Each number is 500 + 40 x the weight over the matrix's rms, rounded and kept within 0 to 999. Layers, rows and columns count from 0. Numbers have three digits each.

# o: layer 7 attention output (transposed), 512x512, rms 0.105, rows 284-302,348-365,412-429,475-493, columns 0-63
# v: layer 7 attention value, 128x512, rms 0.124, rows 92-110, columns 0-63
o475:532552539486499514497504493456509463513457487504471513542433527610461538510491451569446497510502477477549477503444480494486565425537389496526482458565490494582517474528535531483476529527535481
v92:469472571502538566530480524487506542528500524477461471489491437502537527579452513515398503541530480500478469479476498549457519535506582461514499437494492440534508491572487579554458544524492511
o284:509522550502522544517468489462458495632518512513514437472652549531520468468536487535541539493466473498441500514568497469494569466424459453470457483469510499426598549544490477477522532458521506
o348:443485358525491506483512547586535503419522484516437535532423554480489555553467562519500447490523450494504429494479559512545496545491445544477457510467481496518436486557476475474480451494511411
o412:481530541485493474459531520469441542527550539465483474510495487565530500489497503467549533434541451507515424494427446512406483499484535510489505496502508472548560489408518515507500500534484521
o476:571502504443488526527483427520512511563476510547528520491475498462463445505418469458468519517492539550453540493534471454498499477476530518443527451512513483462532518486468550430453533510494538
v93:454507512436541457444491491486524487464590547462521500530456482516519469491563543542551466493427456493518400468471527431498423490522523458491510436478436553494531413530457619499561514511468490
o285:446500539467527453527512503523473444425509557509533513602534580502484430433500503454428532527433361532510522521518498491506491451512508527460558511461525486490481487546560536461534462494526517
o349:557513452560495485470533422549503487504505489508440527429534498488442552505523435485487473483470541514464483501511473598483527486467473488497492524498506504481548560474478438540493507502434496
o413:477517477498446552442454503534505541511542539416496468456522515492545489487447534510445511461520453509537588524519439440503504527500497532521517446512528498506467462442459511467462534527550508
o477:510525534483529499429507524451564541524477545506622477566485522524486508521535587521574507527476481474596551550503510503492473569486433514432438458481512466528536517566481546481487516570498432
v94:477517435553477508481523527526519535464473470535514596479465503501504477528527428473476449576489466516513482548481472551530471505457446511434473456551402538471425558435546529495487529532448445
o286:453470577516503570526456458553485521531465505567491523486570539426529518385565448540515493436505391512478463489536509466487472483541456601527465494496498481519475474537474432526475542517565503
o350:439536458463542533509511473485509472586498525418481547514471469532494483557478506564588521480450512427552533463479534565508474509467582414491570552486567521533605526506469561441511482422525480
o414:470496445530464480506508508532575497459503538513502468525551464497551521443552423530516515516521488475506463477511435468495493537532507525511503490508505535530528522504442513550517535511477515
o478:540420485534517484531479547532482515511514522505492482512536455514510526516549455453395488588492579455440494503530549427496519425465503456570547493506446464559416461493520478555527504569449504
v95:547454475508543513448550527441425538611441510493399493467503536542450503522454500515528531546472441513475529551528477493548533455426466508473485497460467527458529534469579535534502438501445453
o287:506525515514543465522388457496431450480488591518511472573428532549525478518493494507549524463537587574526476476497478456483487543466505579535523489491509532477510432497570513459510411512508502
o351:511474521514397432465512508505549484481513542552569590427493471519513482421467509527538479472539494521536467444513466507438545488539467380431457488466505429509519501575475473548436534420515561
o415:500493408479461451490565503524516518478546469480487455510472556480491528492504538440467552540516537436479516465533457535505510495470442489494490522506519453468463534474486523520461535511472458
o479:534523490528492522568530532512515462562401427485476437527511501471514578581555469486396525579450526442540535549461542478546475480552483528508465522535503580584483536473575516450558575554492531
v96:552515517598537578453419457542469452466480600492596514451573482575567512415487489535481506525499466463535459539548423480501511452467467419537571476452571452463459494504508507488522444424481539
o288:428464474564500471472511485477491538503504542499527518425433513478507518487489480563537448518475562484504468451531528502545469480490583461514491488541518558471551508526480501486482515507467512
o352:480560430461500481602582513517557561592438475536481439497509480506539538551547516513493503502577514607516567519456508440509507536512463474445506522497460477558491511455513431483480497475522509
o416:520516528520551482509435462561454487518519486463503514489427482493500479399513534519474465555465498450475522476452501487545501539462497574500528483479513537509579491523462510489477499479465550
o480:502499539536501503471391518488531471479545550469507515539447548556466382480526573500521513482599508491467418471474457547439517479484520525504434483455557415475464444516531490478482558528442454
v97:549484452488452497501526582430501489513577486499503497479467471523468469560489532498543484555447557475563444567505460471467531545550465489512549507538495564519484477515483500493465466428451546
o289:552486479494462545515516516502519500481604458436562457496500457511460497555491459496468509530443521531563538482505496439474506543508475492409555549541524528566450491517514555494533569455547452
o353:436533447520575482522525509573523524486400528616484525500497474485536537441520522489493545428472470515517560453481519525548493492438499545484555522503518421438514556524554496514495498521556529
o417:541495535530473506510493528466482476454533520504463488416542514499512477502500484513447550538529552483442458490486456503549485522512495487569511498539479466406474532427489549523495453512477470
o481:551505532505497468519497497440501490393556503472442499526498500518546512545465522475487486475468505495492503528446494547464497502520505558545411508502560557521524478491546490430542551553414477
v98:549484489397425470447489458524509538515536506499494504523530514510480515404477519514534490516526501525550519519475568542523461484573520546452499557532497522503524478519454490525492465460549482
o290:481442422448513435476551398485525520561627546483548452500563510475486475478471546523446464492487480479522556469531541500464490506407564512502451641507451477614511528526496531509531548524566434
o354:446523524535493544523511551478518497493366426458516468488426521581470477479556477463485532450499458467447526485437455507525537481494514525504540430440494533489439555484509608426447444610418480
o418:544487509498466452466479524497466500563550445543496556490436459483492563489471461401518505518469529478541536480553514423421457498523473456506458506562505498484527457513452469556544458446585503
o482:565440452470468478572467440530544499513524558588477487536588492426478481543473513502523507466460520516524490503530520490469545472503488478462514549519492541484543459444544456490515472385542488
v99:531533481466392567579495514567573459530493559451490484511502403564526596502503560507470480540446521503507473470445530499486566546576563573419491475464443515546606465464503430471478468486457521
o291:491510498566504507509522413482530535522446493541484495479515522445509507463543492486491478511483475493510468480479582530496542416457435486472450529448508545503492532500543503550486512432559478
o355:525491566478519446468506527528523519418532423512483499515464456477581476545469506483524508509523502509549530524556425481519410517517479496581488441573601550506438478563456517475425494507491475
o419:501506497507551504514451496495499487515536545515556541481555447485556475499405529528467514517487515487483495458427524493439593472457513528417408512470502433478515499503432497529525426506538541
o483:540483509450568517499463476525525510559486612470447556522483472505386511543532411460502527521571522508510427550451475514455549526529563446543560640472395455550537519404552478455606504483453541
v100:546529479516464405519575537453476500515532506530443552485531538516493421494486434527479534473541492491574581465530575483511552483483517333505525505498493543505452544454561543518541549421532479
o292:550573494489453505465525521471534557439573495446447522500517534537485487560510482504497508461530514445512463488508451474521505519563489416489476530463469528522499475490491535429500531494537507
o356:475480527462555526537477529490468489487424419550553426472462480538618497480469439467486478606556533518460507554494528540518446472419468550472454438535534407461578445565502510575503493518439508
o420:480488504506420486475445442469540547550493439475537490500460539551490436519546505492509553497484581512531574428541566543482558520479557445494522438501443562503513514447476466563550536499517520
o484:491449526548530508539573575551512450486556573404478479529556476528456560466498557498527470420420429496492458428519549447491474544444498483478490579472458555523446510432513464486446417467602450
v101:503460499545467457519465482454560496504455519509464455510515580514556491451586487494541488519490580549493465540445470584499511498541455512578503512513374527562502457559515520459491509523578521
o293:516539510436488500505465505481575522438405489527559486488489485446501480498538483461510527460495536512468479517509509553387528488377453592456496509459450562467507478499572491464470500491472455
o357:565552466480507492447561511462509450520548493438496504468448470557492504510531542570491512471592459470542527502514528540580486443611457493505539443478592431440526538471435519456424521550475504
o421:484489532554474432447483501449483465479436530551538502520440460539476535503504506514513498598464542498454500511508527504506527510499520524481468554538505459511513541539543555499569444413518517
o485:471474498544486514559454534493469468433569524551437505475459436447533504480485508454483517513472533544456438500497473473480500552512620493512527481540521507478524509520464472523560442444455548
v102:476519492557496504550512503536537527514564515460563491487394448514501416539471377440473432440498463526448487561437524489500449497527429533490484486443476546434516547539474467493511494501576493
o294:602501546448484469485431495442471513548496498477467452486451542457509556522560425470471563527446556499402502496445487455441519546492505527510507496554529470431487478452423477407535469508505504
o358:470501553443508532523580483534477489469420509520541500519513451511503500434504495490510492540580538502603453497496463495511550541546566479509487533451440491584468541486571521557519524491540550
o422:523503537531461453489484503442513463531555488479491515475473579529485504487486500537544512473459489535498540497566490590487471473531509491523488497478461481470488498470513471536515503499478520
o486:458524435499516459496461473518431463482566429525482465458527521569478484528438511512479501514494496551469531471519556445588493531454487528504510444515518495429567426470437490470496466557478491
v103:519501488569553534436489489500367397421494439497443539458506552481538512602557491491484434553574524534475501455515486589531456559451506501500509516537483461483500504443458490485491536453568505
o295:500434553526497566473490556536472425473530460520527509505552562524533459490518486493477528516526531490458498528530460495510512503479521519518500446551467472436546479473532501522552508482484530
o359:473518487449519516521503512524529613455441514541508491540501466470547467436419470500503492397393444474562549585483507487430458491518476502502466491558503537488463501516471487472489503511463478
o423:505520508522494483523510521449465466473466478504481467456496498478502537511573457549487494500497534516451532466543428593567485478523478535474531458530534452475513460533476501503485513524434473
o487:456468528539521461509505461565428539539542500437436559398550546534446520518505571473484501603561464509437420422505468548538542566504529461424524441528507466496487518563585491517479490452574536
v104:488507480442607520531559571395560527535495414575501435554484588467507485475452458563488560430451515399425462532476524566508526575599534577499497555506591490532531498540435490550533491521513442
o296:492517529471569545507524487449489471510556454485473423475498474455537546488482447502401473411459489524431496503440439513524501420478465484546504538467484455550487489616553545485564453429485395
o360:487479493545395497468385530428456482463480584495582570468457498479501413479546556522487537540532513493516543508497514519435540538510488542439570493547470506525462475422556439420479549565563517
o424:465511489476544527498517487480558565402508506509501477524470548502503520514513465513471503515512523504455541530546529520513470511616524474477457458559508492456503531506514471528511565497517561
o488:564620495480553489567516554521448510463518480545474450452568470524505525477488521464485459461511562463551423482512563560515511479512459501547546463559554521489531551579467609525540526454459477
v105:461471421429513458484475498460488488463432489462480534493520559478503516562512474504469528497499568518524458535498555480576519436551422432446510384518538546483532460556512434497468547496604491
o297:555532434492499426458442412457549544515483560508458521499452526549512528509485470467504513437556493463481516560572509482537556551474484434458452556481591485502474478470553539456490561508459466
o361:443459501477496541492513550536478505517457500519507482496476492478518513483506531427489485495478490558539498520462489450467530533443479532530475495502469466457509502511496473518559405533454503
o425:536520417575507453516513496450554499511508509482447500544475520422443495533488500508542560449495502421456511505484511526473500458527448454497536454410513496575454506509487529569504464493472548
o489:507499524466589492507501506551481555415521475473488436472487538512526515434474558513492524492543507431531508533475503473477523487507515479476447461542465525480511459523506492458484513463594470
v106:480430441447537447455493451550457437533474502450495471580552525479452444493541520500476478585488506454416484496532518563467558550522494509503450487533456473516452486536488497494548453466504406
o298:527552474515528523593588423539486478486496554537502529520483534474482493465548503596456445574478459448456456514523409478570425563504452477525479537515537555485591457500472540538552547565476530
o362:509452507430550453402488508504518531496502449463508526520476547542505545537419484455550457443545522571547531444477501470419512446461557495505501477443507519512469483513507488498463504516553532
o426:563444549524437540479479552477482525406481499518522462443551519467475490498530507505536472477481492510472522518534534503536476518540494526532520449568565481498490526498544437479516445492492503
o490:425519535532529519526498519525515490515496581541489490505508446436516498456482398477464504498552444562450397503437549495499456520491440509489540566522488515477545527509489453436425499486497514
v107:491507491501471492565512493476504430537502466547448477483505555450519417468460547537455472506557567485572506578545530437638460459572568554520590568468562564548472494522565448514507483477442468
o299:550449503571441415552537537488525492431535511470534557440496504425448396479485524552473448503483438486489485529620467484515477525566479492489581550471539481513549468437518427544483498432456548
o363:466545511485507635430424430512452551543509533500534507530451542512455529484494527456537524562513507465571497506450488560436501449475562448457425438502431499480470479533465527449562510568480482
o427:487420538473517520532522512483496533486509425480468511555521522418534550490540467497548484442518471569490469526526469480471514546525476551565510544467532516532534480478491529504500485472485483
o491:533555483550450415527537599517496543430576527501429514499547513509520546499508494498493463501461469534494568525512551473441435487510412483506525514480545508551474451484444466565499519495527469
v108:511537441491540515527432510511587459511440548533517543537528439528527552510494507452533479410505496467467581442548437500505513569483512452467461508476481519543493457533543503501486548597531549
o300:505439454487467460503525561464453561477443563536458498468563430510524542554532454488470463428484527494551467484523491514511445452447572489468445502513390478477431523473545528509488452539516469
o364:449562509583491508466485515529483501483533447486486516581504568498525470510503510487496555556443456500489451474451533502427513534596493469481571534502561528573528530494490454458589495445476523
o428:549506522489439551568539505477571525480431595502498570453485604447441440474484448450489478492506515533465483519580549531554514490486497467456486522539517506529524488509525475503443535451561568
o492:550477479515518471520461453553485525434475443495541516478472542493507506480528569567480505536553492487540560504520451467548543535461537532473473466438478436433482515548532518567478540518517540
v109:491553487522492431516636418454493584539552474482483502477559453471536612509598477439412488483503502467481462517519495446463495479530476508570535564459515479450486475568509515536567508482494583
o301:547546446496485504561488473452482535542615515530492481480484466509476568496431504462497531480421514487522483453463471516461504598560557524519525503540498533496480589462465493433475491527538552
o365:476507491475519488439450527503537444546460495442604503523528543492469481459461519586554440544512454526550549553507558548529489520458435538526478479437497467518496515570550512546536469521508519
o429:475515496477467500547480499535481476465511482488523484458559486473539496543508549578472472490524495541512522529484490432490530506531542452550549489537534544450485460430486560489475506504515491
o493:535430514517530483461444454523473487435536468516455546550461499516509483523621451481505548537550571502467438429532458475523503442515560496401495535466472487526489473493538495540524459493551536
v110:412504497468576575477586488485504433499551491538460573515403502472552571468489471475574477474513513445543478563428509516451524552523459516558491461445530546607471496459502542551524493464457498
o302:564474524495544424611518510554531535492503476525507527542424485473489474423422488491487461476482518478472538526480456428509493546456570554475475481533390579464499509525445497543473594485528491